Weights of a small transformer language model.
Size: 10 layers, 7 heads of 64, MLP 1344 GeGLU, vocabulary 32000, 54.8M parameters.
Architecture: RMSNorm before each block, untied embeddings, local attention windows.
Each number is 500 + 50 x the weight over its row's rms, rounded and kept within 0 to 999. Layers, rows and columns count from 0. Numbers have three digits each. The size before them is the row's rms in percent of the matrix's.

# layer 2 attention value, 448x448, rms 0.167, rows 94-125, columns 224-447
112:596558549472511497437446459556534491489583469522520563546594503496431517478546584510441472438546542564573529572478525508511459455393467522523500422532462471466419525525440487501564465466453522568443521558593382458460407452483485525530508508480620404540477486518536551512524584513472504519575507523483563527554473455462433473565435489537470572555539533489484427572406488504548457472520473509472535575446525469567496517529577496466487477468483473503545476447535393548451441530511499475551469518413520488494508455554474433472477523491487454526536573500560501469548479421524466545534498593544532536502467441511471453443528480546515603469429583502475520509533514510529504477526
110:429578489437474492559548428508456597405503569452424463513446447563603507495559494480500443530549502462427515458467548542526549507533486514515514535361474543454499556512528463504464447475531437491461583478531465494474538546447538610490453477513564499434363521526450517552526548505510405487498476428439454511468512519442542472380503519548463464548534467453481436558468534543530526478593525433398518497510507454533566558504461472443427552527516476497471542518461504466510485493385515490539495571542466517423549497436471566413502603470554524559481393565502434563420459503475384507512470571456476514470573537467506580529481590567578509407453484462396444524586445534583476530500
112:494469521486584554498455468494533600565434555416489438537467458469571523433439509511465558421581540434464584537444624604418401482484404531430553536461432549445494493521410528378456491507486411574513555537521471458507469486617541509477432484462456516532500456607483566552526422474477560420474561504447497450467498464548375433463540472534486524525545516540463464468424564514489478474550574492431488429515531497465488482534486496588517482535550536592507479562527482494592512535562574444587573499521532473428482487483559435488521458563507467415509485459466583529539419390526599561561557416464544488511538440528473529434592518569490503466431530435485387518479493435577519518492
107:472562418540512417532434521492550558501536456519367620589526480511504590559594505541460548497491517459442423515578472512544571452461458513424462494480589522478511378496497449592500597420561494444484559475522536484487540528522464547485569530449551478543516541403518463562549395530475553492521545489537525480587449492459448451425505505541515478442480432554475405564550518505516519454485543479509528462558425488461547518418520509534457413539441412451529522438518464545473462495523545521556536541534514557527517607471552514449563419463482472511550435508483466500511528579518604533539479464510526449551514531496472455503551522461423568536519445582446405494410550545521571484491
100:576488539420477549537531562512539481583522471526509540510462543472509494475494534507476536525394534463497493482521507556548486519429540537484586536530467478547498446498409422513476539554530480526531507418429463483537462458474440551566442468575520461528463540477502396441541512439521417414560570481507418548541534481495596490573406501471528439523404488552491428489442543465506505512492492471491499449469438466387561505496500389512522516510523459467543362474543510505413532559510451484524499492428434463527430487400419503578473389492476448567494441486534541530518482526481415458493512486591530524592517536486469530522490495508496455473563479479478495494519485465512493585426
109:426485596439452407544460379498456535584473545483567442462499529547537509437505458418579544524557455421494445490530496539404517430482447514487562491513468521432509478448550477474578478491489530535464508550576464411466492480445467489499452540457462441520463465653454504525458458394558465490528507471427506499408568475546535475457510552494620485407445534543538488507451540468505452460571440509531550439400532536523491533515424480575600448483608445536498593445452541485482441533484552568441524476573486376472573564533468502504494496494548479648426485529390488481485495445473505464506494493442442529439495461476599488609521501518563547465559494498489483494507563403551443446507
102:541479522422548538520539588508461452456506572535539509518553517505546513370505465560453584450574521517338519443474496485526446466568462521593460501429478440606457566556569492464525564589485534482482498425454469525432501505508466486503447515474480474536523568487584460470469464522485524507452468550534456555465462499451492506472449510470466517504549586453458488451553479496549499524572517576489497492418518497560508568506482433460524598527543485507516591522535520418544571470480497569528431465408507461509467470458573501447468558533497567582543545552454508474573406540438461404534481499579512435425489461552543511533508418412492467459533429481521418509528446368503447549522
110:525558496442521475460541458523500413436507533491571541480432520429440586500514480467460497422408520584512528512498484581555422472504443456500484469522507454472409562534527536496459500411569584594491557476395519618513559547458497506486590518417490445466678485444483524537509552533539433552513495506529549555555442509497502458559387582429387527447432505591463547545548421495578491479540455532471509486427491469496562528463465524539494394498617505478494477490515416511538598456509470533587557452443455448559548555422428472499473563499458435520447503509406546549539472472469554594489478499457515485494525437566516415548418549503503467492475508510478547516548526490508557475475
103:481566567398574566470535554534527479469558484455475471486518541451591553533389446515518527470516499549579406509585448535531522472404420454484498519480472514470569472552476533493489497541446469472474479448466499573518419512568544450451508525580508479535473555469524570531477466574494508536601573444442507504523550472477441506461552460514577467447530396456414509470480540491491521499469559524580512572489421496573470376549568558437566559464468466560395477452419415566507488496525465521544501459496538441507572454536492506523502496452592468549476538473438536501480554601554476506407410437464467527600474523507561420497425530490530505410487412549531445536473548488441485457529
105:527503473573533495460475483491451462479562508525474519382539453532493567465541505365452432495469499487493455507472521456550507407478545429547471545459485521564410516465528514447531479571549510458463477465494432530539403494511492474463501454508496568448552468443497425454505528524504554491442424513384497537568501535462548441609512453562513418491499527533526494536465545428404549555571471512576446561489512489486433571530439480507451543467501551551492551499528442415468516526552409451504449535516430687561459497474452519584443528444475481434525617480507582536540524525505427564555545497527452528428422453533392480577583503536452475518486504512443581552501523509556414490508
113:452470564484520515447447535462491484456416455460425516495513513507488514517531526485499526576520559505470510586500518608559615603597463426549526525509462537514554555513473570522398528505579449473518444432426545545533521557595535507568506552422452558527459521515563524576506526507465418559413407583505547519436596466410500447392525426460405481492502504499515469479508587532522647488394462576518417519489479492575448589520561574539594460512468466495509474507515482490542561541407566564425533493532468428535471538504471495461443527447408444469534592516517494473540446482544506555544511470497519527515516510592534457521484511463532449515536630571532557487439454561505550439501
108:539546560488581544545399543484480512470500536523566556457503527463465475586472574430541593420503514522502518475429363490518541480544588462561471516549539541451506584495573540473489432566525551535510504465457453545501415569431522563491471486478549406462481499523499636521518510486526516541551554498487559457485517501480451523537456512455487527415468470522543598489642522509513540477526490628511512509515378503413529537544571520451535557564436465470443406488514518527579523531597486491561465414472464499430516507482533550519549435509425589479502566469456478523512564629473402544463513506462502494620577552501483500482477527435536448464496454381526468484490528525484498524438
112:510506498350474491579454412539523533525447500501554529444514456533438429547458564450478526433486501501520512495457486430478599493409491479642458502582495539587441549482527464579630493559500486465562550556440431527451517521552490561499448554491519386467612551430536528565416503526489473633537515502450530475557567485386474521503463532567531474458476563473454498530483531522446550499511511518477506528543469532573486529558494526557512497558435541519582446448617454498488502420469510530463483542464450504479492535509479438504446471456482562479487531511541534467447488462525465596470442510513425439502475546620467476426527512475441463561515352467545547507402543522491467562490
102:465525494532500511486516434494518480497422484489458468551485448534498546503556450497536524463509522513422480514516482516467464571490532598496571447400533376482521408428494495499476453504557508541461576530498504431512416595578512474494579572577576539474483468475520464550554449487521444498400452463469539478413439478440481470462543556534591526427557466457493490546444641606561508522480543526559570512490592510481590582526549510491500463536518516584457547448552463568505563412469507533554484504528492521534551479537597454513470556442518467442464447497500463487580418496499605600590461565544516507488378514522500566499495439505461483535490581535577548608487499538487538521521
107:487478547525522553410473507548451569458568478478559435559503490466496431459619522473418513442480514487601436516502522464583489510538500489544464453527477553453532488480487538539510507536496453468396446475545431433415510500436511461453414540481425472493472530474634546569499522556405550500576430506598513576474538552506454424505562443443588488524439581497506521560438463537538474604429345524504472467494510528478440469505618389513554561464476498515402480516463502523431509553523508505488420524542615571493421492579431464529414489511560460498385586476471539498532521461553486533453513517480477635488440531583534455476449560505413461485486486426558520524419504491452528511521
111:533465520620540489549457475477479550396530545459411536541556498605509518552602480428443524564479577463511500476507421500492468489554543465467521451526522500454499388390458501457502499478489477544571537452363595552546526557546481462512518455538534478529566483420515455531519466619596433404536516486452447445543484524477486584512519474524476457523558467438467492476510462516498542510604438508396536479576500604517452435508386541561452493491489401563530565424455540491507528438472559454417554519514595437524425489582402454428542462552456471539550494533619487463481445535492515554478453558478437521594477406505494478551518516586526566456542488577494535504421546492481468472471
111:421388511516461518564452451517485514452511461432529469472524441520555315491460534478450530505567534348448511494503473521418510456539587509484473423430500503492522591519578538524497545457489536531577503488517458533443415555496472534523404474509484538443480533472483480465464478602526458464459434491484521554548470464431474511532495529557530448579528644513477461482441588480519498477466546390497517554495492531523436518515538560528522489466450536523528523585437509545475503418509502522502490510401551523556480505557496460576424420515531671505467540459516481501530450509513522494539451494561502496619428397557485476549445531480457474466455519520539445534595518495450430524453
109:528535465481514480492487479548557532480551541386507552474581441488401526534537503551475533553455525450460458500491469427436495539536413460454479451540507565417464481638476528553462480524544517557564540547473433563514568496464550533456466464513502383487471432519583554410425534534568525563459503501544477577458428507521558463440556461533514470519516517535474455476500494562382510490459522452496461532538501486556501489495506538450482565502502473591635473513498516522504546598416581427593397441396447493489522498470436483491585519362451400513562407579522540531532513541531524485462500587516460528511436448555496504540475563635520515458498455479495491419521481503427555532440
111:573550562557531537556503532447562428562594486454495469589451478456552465482501440430620572551426538412477516458468564562471470505409523510584543531424517543487508518475469577550564456521538541503436615589545567544553488553431523484383471615531489497410353595488473511513474527474488615426625522461557465519454615487556456555445547543434444399488545449451503430506506604516453575520441460530585470509542492524541505554545530556481539522452556471501460531401423600470499522428545534590441467492584494461499437444501565466524520551451528503523456562381514531451500417451474504501463489489530475457430433474515575439398500585455547460537487599440533527514388414423509472471452
102:467435520581549470475520482482501579487463587429504577500447509510576572572490528528562550453559531547562606488574506515540545517474460521600504459400519454587434539462551477477483473518485483548502449488514376494372521519527501402511546475514476504535543454490487442513428527519524439564497515480483559472507413537534471437465526571455471466496473486509530524491647553510451547469514596506533489549536564526527437572463531571475455473595412533481488458421421408501558538512528472549534555435484431540406518418554467431413507463504529531468438530440457541590606534512513515566465418508511417523463501556476507470561503528431528465550543435629448473504538418570558556525401
102:490566497555492488455516533564459463482521476521546492562552562511501572560520622538436414444523538399524468539580423464595556386498511504411497499423518489438463439495530434521367429488514542510498488519562423502458379529449522551472452540495428481394539501491583430458520502582504520396553433522535502497444500497526385428527580542489508505535463513440550482528545448504525605471500512657537479488518533497514486466499544531600522493557553509504463550526537503456476555488489468523443434533531405506413485537492472636489534498549494512482496544521523535461443574524578433482514526425431416482439431421520599474471590501476524529479440517523502518488434509540450487574512
107:391512559439487549507545402505505563532592516618547505534471491515502384468572536510518594504535482517499456480553548485619509433413528479569521429423469447482433545514420519385507404456537469477479578507570529393471479502506493521424525496503535570560506519452521445457396502422386595484500553473491581461565526511423471438523455523419544461525529571476473483471491529505528498430526440481482433405441525600506427387513543498449591526542496573503475447514495528529438445465426581600476417486509503514528405508535571435426400530436543515589482475475555502480605501561474520529427541480406506515495441488548538528483423536447522496477506545452465607475502481463431457536552
110:600560526540569484453471476524584466456500505493570612478510546422418521524593389448439470423495428437541496540606453442495470525541395469495562442509584455525455515548493421526497440440488504556528504441431445495524486496461492512438609512359479480517555465553578459542542551496545534541509537517530472495522473470473390455607498491459558530557550630531446557495583425476507498457351398552446581401410494450604502486475613554476431521477442484554596445447509467505482487505581503505566511533506546426530495518532563440464506558539460506480499415506533503468533487579521509514573468554532526411536429506445524544516476553554452544503517383507447514425587480568490506565517
108:490496535434463545455520412419490505443493458529595460464481494542440430482562551495551431524523551469538478474496509522490576509558532553365512585503491523532468464460498570462471534531491443544527505564569510414429457551621554473527549486575552479563475534675583501530391546531522489573547572512556503475533479531483471558482508523511395522487522459498522479574582440479468502532529481372444446427559477440496501481464574491510570503518454553373454397448509531520500432431405520625476537393523544464515529379484389517477400501471481529481477495464561503480594525503442458485516485427520515531484504556516437444468515483505471488600535555473523541478437433501404569485518
106:577547461499491466563529507526541471512500458506491491586497521484521420504595461505509466514497460468471474504599536537531494544434446491422502455417500513590460460475393573465504427552451455428445509484491551429439441523613511453469446540512512480547479540581509544462403512537539532576564540502398512616665487531511600414543451568480453471544506564502495530554470533426509405505468524500483531532507535521504538541417457587479605501515511548449498392498569523483481536386514448423503551527538444443539426415505412513528557497420506445528517454596502563445540419555613457498497438474479442544538491536533479595592491529452553463570514457499587573444575548576500517461569
110:466498504513542528573604505589487428432524525486438487502577476452531528587418477559519498456369453530579440494468437509505598488534536472536490481434410480454491469478536458467546527519521583421518476510445461585585550474494475501519495508499580470534518523428446483516444508483414516502425425469561558527469591459543473489477534498544467466470502477448565486449553524565615527504523463448551425424481508457502532405528480449529480529542437463421497426449488460455490556473580532667514451478471507424609491553458473451517427432458521489482522479499602554601511548426434516451509537488494553543470551509499516518482499546576512509547519515506490455504529441500519488461517
109:503530535461443557465419548533473372433503471524493459439531474520508524538491527538578501598494502436489567562492518527540539451521488441451537575540531514501474469491450503525602549538429516552500549521505540494436511490519498437551542480527564441482467510481550589539488581457451482528533464475489452508409477534511437528475440552568488539471474491479537512490529527595560566506451506518515495548465478482447422444515590499531525536485460496500504513505544584439491479495478476569424386375537530485509396520552534378543502566550464550576547552525608543496588607497501527520464430476482514532473506438491507547424481597392537509529461401508538482406509498501433501539538
107:490581515472552486511510374470517509577512450478430466520494531477564500499475498467557550568491536507503537498484510440434522407522567519444539507501536508464483482501565531453453439489483434550436561519506464572472521509483506651498468501435586491538590569445540498434523474473470497448488548435459470442464434507469460480508526442476473533453458535437523544517532452501499521471569485570476511515502477454525599618478562430455442547527621495515494553549455534479548443452562444536436575451397606412528478571528556543514467457525529520449568438489379515463496548477440604539473490415522554501578470563488500453537487456522556528557475523494430537471464488624429453447465
111:605508577482427564531479580451488489398564534447441512536591542516542459446516467487560472520557502469519447511504531448535297491504564490650527541551423639539527468523559537507589441502482524565441616508532458527521489487496530515429528564510523529421547560524471562556605541479548557543503598484514425549525459528445484618556466511445461479527509494529426512461499492538471582576435441549517531521410431488441459380578478461464552577451567470504528463484508493369379501455519428508473489453500439516509498531486579462556510510572475592471557516590539563527483528514532437429522502571552523525574491593506419518543429543474478538510445481505543424544457486524452488483484
107:551505469402543466489501485495572528561491499400542541481446564492558552507446542499521522569419500534607420484448505513452527530508499493509471565524565431459534576588532370482524484550403481440477523521516498484541456473479472463486489510506475486456492514501517492547509420540455499467439508449485522531515481449471476525598449526551442482418441460432529605474471534416571523401439505583522534558527493471508555512431457471478533424480463576592476482483506506564371450519461522527473529473564419494491494493599508481513508591483565452574441488502568519537325605570564494448494523471496519515608601494558492399582434543454454477424555548497477582428451465518509484500534
106:493509488456460453438574541593539511445544421456476498609508542462556477560485576541492543523465445406498484570417510590522512508540567512529506462495519516568487434626483557476470441463549553562506426465449473499560591434484475486464483363475489522448423582469452509486500510509561437533609523472551543534453464512471442476558555452476498523513456486540609481596448505560545424431511522409525550561582517501524523453529532469439586577425508487486501564540519453412532503528542546501559443483428549438551466452450494456388491499579539515539479539481534469604490453536385412504480506356506478500539617458553454490468516510419392497537541475415462428547457503499552523462493
110:575487390475540511542605430487596532465470495501544557522447519491495481571562466549462409399461552479402505548492425453506501470434429562554458452495508445404496453485546538474494430437437579499496400542381474466499588608450508558479482507502489435505532471496496559538471415585569500529398556438512515505375488462432506507419516504549492459523544446519555550497589486437406435486522520440495584476497455524497408526484524527465405570521474561610498456608402489519529494473457538487475568492461522510469476525529531522486486494485476494513570415484458448461477562524452588470427494442513508588586507456578533485421552607627446460536457536477567623433414450484571502491540
# layer 2 attention output (transposed), 448x448, rms 0.214, rows 94-124, columns 224-447
112:439537585480449486517535488451536476457552633477452484574449477452488537576455462497495561534435498527526474561456465551530485605496526466564537481531476547490550458499514420563457481502534586435476492544528446551481572495532490399496519585523555540435484548451434550399405435553443417524529388435472597377438510515585466477478432537400534488488543508412515509413463452472541495509499494500497554469497454423615536440450438421488441543450530559605607474461511536489516545547501518492480412583413519461475450508520471357456556486428532530471473407483488643526456483462523576564535428433452484420558505584480579488512442610486509462554500490514471505572513459384482508534519
111:561522563481493429531448520528417591506472504540513513490587559392486520472496480508486565456510479536569509590404438433471451485494517523483511553595510501489562517492521467522507441571449527480504531542468448538406540531498522424546542567514463457533508527463493508542481501449544613412561460523582476485430464539496497523521599503520480526381497454541499505458517474596471491467469470520515550587463505414602551500521440487386449368376416500602450531518642449559441414474520472476481495461470541533503488539559546512502558450615415527516501488435566579559602505469571466512547534404528544465462479573568445521482535466443522480581472459489509492500468477499449470481424
116:625508506469489425472524487506514498538536593559598503473476491521509511490518511451512511451463388569594503504507409498571581570541595543531485435516528442467595506466473520554613523443500583508499467489459489392526577568430510467509420495582575536521552532397459454461393507452474448565547398505574560478444450541511454590384440456526466511531506468543622580558454567482526435435462448586574497539495571424495541559407413523474465543514570452487510492530420510509453465441439514633440441477546481432476484584522568539510538550450520540566435491499528461443538530557538513549472454544439500504453474523543480506509425498471580526463506541494400461558574566519576446527449
100:454422469482443510493444434523523546498518514451493485454487423502491598481503560553575409529571496431554556468523524414546582484519459460594509483611402457534481434504469485430516457443486562552548547534501557442497489451513538467490533493559552578399489488651469451533429476467514449554495499453509399439438511505475488537566497466483656407507544535540476514439510483555481557449558517496532486431496458489534490474586517535476587490431552487541435538460374522553460450555513546456433463557572435469519463406456571378534435572506491566452411502528554506452485482439449509416494483504540483489530504461486490511532507466548408550509543461479490466484532442556475509454538
099:507545466453517421476530517491527514562595544510454445566482441518537480472476496457501528544554496546562527505445436534516526503531488518562397493563513505476555512563533475488484454542513462426484516488467564502444521530526537454598447454490453481477443564520480511495528497482462468481643486492490520475457518484478550396482534460577398544472538616584478496484620458525487569529531490513533553566602535449623506574499559528529444469502603422531474537526471469553554527550573567467530498431552552459479513532667528459529521497508458542465628437405565268400476485448520526545473496620455542441491427491494443452442544471545506511513475527518464491468491460538547473437461
109:519468489492486504458504525506512482396427580575489519507510520548504429457556533520458510476504484411532592439429522455474500487488462470431555435493452464493487464591478600590479560459443523533522446572471515505475536554487443436464555455549442525426568458411481457544421525490528530558514502496586563457459475471493483482539490445502548576533463516447538436486509530482523453600549396499547406455480513459497412513474485574457390545492435536399490503519527451568509510511528423541565438522502487452525490495439551414448555397554487533336530460571514464486577561533602522449566563561507536522512487474542438537378548541466506507562465495506450402517516536457573518591513
108:515521428503542430454415450563534520485510539369420563537485494487489503524481510444599471528486456437565501516518501500445403466544494493505480572598636527386469529547482412436464519466534524561455480493531497432588382437590503487599562512465526515477540540515538468557535523529480414440503553534381470541515472481432506452483590481508507599428466466420557550559506453498435439531514482444565437456518555485428512488494482579512493507497501449449446459469578571538546502507567500459458512449493501509561542480638486470511543463512544548475522575506468495458510575553462534564521520497491448488457469477461579501509487472491503529508508481430560447600500578528437520570492
115:522393527511502534470493536447531485448332452430508476455573457457467458479512489580513475583505486455562457470459478469471516495476596517558512486461508582482494521475423468550518504483565513516460456454548461521474476568459498597574462537570398507527467567451602512516485484516484542465555522441495558547415418466444419436486524426551501534482544446543471535369498551556350538544457557502545468501474436514498438423499559419475476412519519426470548520478386440532453462507417533456498413548469477519509451401575427594533538528388519540443556487555544408503377532485535474528543497604585531456561435500515521484506497521527502531472558460527460507463503591467491526485538
106:507513533507476479447471481473525470534529562548536591455453615469442548500542469382467550544493506555533528552476449446515589465460558554561616522572456476495534510471530509585462443476432447536500556518523455502473493460459429503464489574456421515542512562486487523578507528509399445422396485499524523448493481449427512578578497483553414446520493640528525525524547567532463437459461453365441462514496455533515501523455539462417517533460414510427591561488562593573521503498558467517637495500420482508456550549479521477515443427507525517552508502515587478398412507459439553529494611505568528542450509484571542572496517516567389489550425484584500709455390500484473493462480
105:493551503574508477534461550470450492549574494556496536488477457533498440536458461534570568514496520520475553553526463496500484499563468498434512512463519514443467516509549530447508511457459484445561483593428416492579575471471530466534472505493494502561410513555558490434474409536526524537589473570541461366415455426470633595439521497413538535493555503589492548520533493548460506544484498465426501486504453568531483396480465533504461518551474483549390491394496419564514541466558506460472562505517499550499555466483510526478644417473515500575467428486509534454541383547549595526510485466481517430518488546430566464430436556478372478507675534475517533535529494447479617466587
112:471578425522529448514563495506512490539537513497531541580448550536461538466489568544545438464484500493482552553521444450537436446507538589494481522499521560483456471494485439533399489470460576522353487540512492448429431487549564607508574493465453478542502444473471427530519467441550532476498438484512402491432490549569468502535471541486460489531510552482564467512474484549467481434403533471473472432528472571452511511479499507445542475543558518427482448533442540494531453453597495397505576481543527571516437541468401523458387409455503626591470546614478486523481513440479499431509621581532483472740532559448512527550481428518507468484535422342497393473541499474444437532522
113:492518505511507497445473534512557513599539495459470419499601466497524495479528493592448454469542455492529410529581523492496407498443541502499500550516530483534496439501456549544399618577475472516519483451474508478462513573617461430553449432503418455480484521593567435502516562545523467540520422444514465468525387484494500489464534544438533404567532462558416505467521441475445401513491451461470566528498532502626564450413544468607646447538550481495547489505505510476459478428445529539455461563518489412555467448519498473479542413437556482514443605509457569521384517449508530526541512568513513435414488406475478409453496511426460495483532595539481573494498415533578434436511
116:430513526522512468482503557444488469450536479464476571522511461550451550506592502460526453454596578543448522405596593496562453468535474548456496484453471481389489518479509487440497560502501517514512570489525484550565458574575443502529562512483441499460449516521425480551527516504612404515506567476479455497547559544545537617527472567463537437528556484533466564529467478537590500486437464452474437507594491499560501412426419498674524470498463454441415472452407593435474397597555488501525477469452489571508500512469471471465597462485534487421465472474531491503541449355522497506509429493525479454489480528522493483475570485548521412506572647494448439475547484526436575439429
100:449464528549445462516559531461435570468646475512563535497523572406435530489494552521498456515642558498644539558483481555518432515545509518453456571520434548442469481522531468486512609469497459511468440591472535524501478579462423636496388502455494465488496503462468485414450446434453542509515516580610559442485586477567524477500515424504473419560555500510615444485468479525493469517433408441400518406493462490516506482580461547549500492523464467563557432467394486450494472589484436474506575516436487505446465489418491498579509539500440554536554480486515545477471512509461490473547539429503469562553492448505491522529434527492401457513462480524388464468527603469441485512480
111:406544556566480496453476484435526406517538457419469427378486569417455513561470535438517517587578591508431531507537427552408484498472507552472573501458417432489543547489503488584523567523420549490495570575489497471502520497543577623476533545490502472543466561527415494456499583451529560484514478449483500442450461438490542531521476560516400418480459450560531447451519518477466430514594493547534531564472516550474464552542473533504411524574516639526538598483515533487515531515616521565553356568493456463470536523400520467427474503465477533550470423509487463479513454552492545426506551526518409483547477552465488516485545498550535420459521484512479447581503486522589472523500
111:452535489478460478549525541474391441497536516507515430492476556454573605422405610481510453582502537447531564559495572529480453529489390470553500527523506558578515469469555493445462403545557540486498478475602500539487488561511464425441502514493433473433426453584548509550479432442464505563544474460406454538463489525473468489448503543492554544483375554517547505542473424469446452383474582497533497587491414449540616557480388508445521487472492445472508421504464385464583437521533518484499475627470556516516467522469534507464496536519458458469461589541411444471518543473495465527531559545496533496520582655497516486518563522468496533493539479508512527502457521502411448505567
119:505556495531533452514538535383519504492530466545455524444494532533446552465465534464489563432546564528401537524549546521512538602518411491521501585618514496545536454499413520439443435512504525528494477482530506474579537405471568492532431516483480477453466488487571441497401589509580643460542600634598491451499530457570478537439517537384455426573471449505498539466506522486477475459517513512536455493482494482532626485492482571499463473441561485479468552487531554505464617490510466470497541456571429498514520538445521602527519504461422420504457460535456512494547482488626510570423571490491418481504538481600480559482566397492486481455465542539529535553469456530497468529435
117:501472534519430524569528479429459531503529552549594500565513467534588461550507465510408533446432486563460571427548570606519525549424461528525422594523469442446503604551522392477478488453453457453529498397504534506574415465553537481534479510441503587493536522572499418592471429476399524511414462474515500473491558473459457447529472567422426506448484464537565477510531481476590499492567515453432554447498531462540461406441452397458488422514488415524446504565476515521554607540537583491434556503530512499408504455486540548483545511523551566514374471493550498523517576529473476473697410520497525533551461551473512469505538441463491505625451513477459520446559549553490442529456
115:500443508413562454478498493506448464476457490439487485470423441510488541556414495549399516494476406440495463506480479454527522565515467537565424557554484414466547437544575470518457548538473533544457538514405458502456492426494609567562584373490570458549575459597558511610542573517420531490447423477462556476476493505531542549523477554523469588530499523477514454507497472485554432522405514472480523501453438554590460502479494498521455455489529517429472442530515508457617598469524445488461451477454500508553474553444457533476491568484424576564491422467488541457481507528469558497560507419452495538490564454506513428519461450500474444470534453570458435500496535509548567481481
101:581516552471458423510472579580521545538547373545487495531604369540545500385512465459584358480533431482508487537515514520497512534512455515479584445498533450455524452536450470540386466524554527563427392613533472452528540465555508463469493459557446551523477534498455471432484477448618535569476550489481540437587548473549516509491527486489469469507485509484525467451488558481477465517529430479498498475487523464481532383520537432506521468506503409586494424594505421519485546453405526508508408520429523545449607543548561545438468532449487517498576528543585527447498510420495497460551576449526457445576489504470601422500478448511499463580549504474561648492548545444449546508480
108:421469490544551536610557514446408469505608530504419500419427390461493463483521509532559442581440368577525551471498520584493464463526445472580504387456458561509535540481523581543513579532426472567499538462488486527564509504475520526600480506465598495584446485535471482551497449454535500524483457501394404498507468497438548491460525535520461430500469519561440420443476579436448483560452465525512410478484471437430482498534517533435559510553419606554590395517521552488470498548543579544549553522552586458493511440530502428526519553447476443515527472554577516495469468523513497546454532463524556441510557633432489495420457498573476449502567479578484414523462518527509506469518
111:463488514475521371358542566547555436565450467331506409458588556527506561546470493456458568547516503531495561610487436500512443494478494533506502477544496545434431467574492398600479537430462572555574461495445530489561531564458485492519621494512433505439480467541502535536535460437562408506566508418553502439452461528502562577489563530542479507460464449478494543589534463552496501496518417666556490517497467495623506546525568483495443535442482431531469496451503513512572502470530443630493562476454549514488577538486406474583561486551486549498441430537552492517498483408517592538533510495505444523571590480507507487503578468451555466479461495570475424617537530426474560471572
111:478507470586429459560449480489460477512481459468511502548510469508512522501417491563482483541489507519445496600444487468446529553417539364506434576552474492423456544466527511527471570586505514495514566507575557458502414465501463489507485483502545531436446497439477469464503424516559403506425528535561534485437514609437495492569534489475562383495498429558493483521465539485558530575638579434538447547552501543371461453516400519580547481513481515520469501450430502565515481507479500450351417551488494539469455467466449547487511496436462535474452486439508463506401437393533511580549563414443509515579598441492593465524502473451503349591521522515528549493437491477440399508441
112:512515442549523475508544556562397453553444521487454564467476548484543494513500470425454496480509502538529488590501444489610432499506536503531432388526554496502484498491525524490512555467534526543481499500520442510526568512464443534438530460416504452396585486508463524453635437606560454495458516513409548472409570449610468559521521486578522479449414497423511550451460465507587533464461510570518541509390491535614435492468552554444442529401602499589572596560447475470528485469559545495496505531463527332452521596491546468465473524502526487570565479530446431508495412412542513488487559635578446544510503448443467515501438531460588427519487621458481466521499557471470531522499
109:492456623554508502432538513558573428506462504530468530482498423572447569503506473499498550480491536555575585547494508497459514470533589484518463455546477540436621524460511485435491511452531524399487539518450516527497555494451433524463558549564510518471455424433483522564577468432496489466499579541572495406415489491461443539490494367437563503552475519457505475425511495489516592615499559500497464523534449481526455542475570489533469520485446532511466502450503584510460539513496545502535556500426529503369521594497524545480427474514476524532473602494513396524641383513537520510506486486562492523496506522457561494563468521536432399490517496459412425585476513452502601555476
115:382506526421431566470420555557625544554563562515525491493429568516496541404510486533501520636672491538403493457500523505550527465495528585521520560510527422474533486412577481431535485513507594524534547465524507426353490523521427507517537370435402559537485425528536441446548513449519487573450478520466540535423556501452452513489479460495538531431445520474413524590530449510509505583521412498482522507445486581471542527428481474463569516577573594514468460529550465478594467455530502465490543443566504598479391525571474559592492513523448413549503499570418553454484485540486514552452504565484485500480542556506441451527525583537452552433434410598426646572408447496463537473529
113:455462520559599527505502410527472431581573471441444507528463476458501506500481556426456574468561570451555469470505431433543455404499512558491505447523536436513502522520584500559484468536528393516433513405521441606457450494479514531454421515502485587499539578500441429478575496538565484390505458477530492462528552468496516510464612519428539472475421561481424526526552449471501445609466455498438501443513519560509528499528450458516536570481469488468447486567540573567586520529489570499506479535520521475558504479488570613486439497453509523462465464495481565671553505419507513552537536478505423499435464519483502541477451475452527444469498503498500571601478523481510535422535
108:474342426554569467475527572465439547411453508452568537497584554513412571491543517511459468468498436411458488451562506550423519563460492440479487513382459472481466507534451569460604430477587486521571387523465521471415401502575357424486486565503421559507465409509466422460531526514561444587556511525459535484546503497459501482369451524604505500489458435505409563483481479444556447458478452481492521505497530543501458488474560603515556519473471477484573434457416463528494546524532520517460470476472451451456457449501492474553495512567499542511418528560549479502460454576401484515533485534591462442459452506536548505488557553439390551482588461494521476427540576497479499465517
109:497492446506588430513333511542440519512439538495448491626442533499463515504408505454549507482534567531452453505467463438495556515404428528407504437509557453468542553486535567405440509399464544558482476447495501452517439602515457509637486404570473472417524528502512489409548488548460470470541536532515554567490495511495472503466553453499452509565453566458513541502527504435472498487549459497479495483614490532510532483507575596542499416523498537485475551443584553604519505548400508531592477594438422444527495478401419552426466445498522495474372542456508544518513433540455512509483474435447455420445427473453527475504442409458424382472546564476540451429449448511526476545389
110:540484572502493480510473496494519475428428451526530474440502523454446474562522511464495479549495500572535495565528472523492502505501534492465637411460475429511502608524542544519492479465497451523516547507506503533482460539525442511465533426532500497482551556476534586547556536465490539453606488473546519540488539593452456545404451545529507526427589617396507596533461435558472483556527482529410532494590579491500605525548570413533487524515542475437497466476503569426515445467513465441569511424357416542489493472518423518535556451545492547429544533541568591487550458553492513497532559632434534448452532459488479467348512432477522528558562538603541514534545549482527540460397
109:585518517563445495483551546559451485598504504355506467500563437463591536464481507560441478473532467597504512473499500488500557418507590501470451566466526509503534599443442552426481496541531437544491507472657389501436526530546556495568501606568480518463576460495537477444589539500506584558474533513489536466521553516499461522518482519510483436503521477556460522491534475501424487532423494580430489544550426561511452531431497498531392469415613496546508484493441576563474629565575473544565570488509444445517566515438456410489478419501393495468487405524403561525558508592483484484614516532517516498488431608492527516532443534545507543534509447548573518471498492590523511480463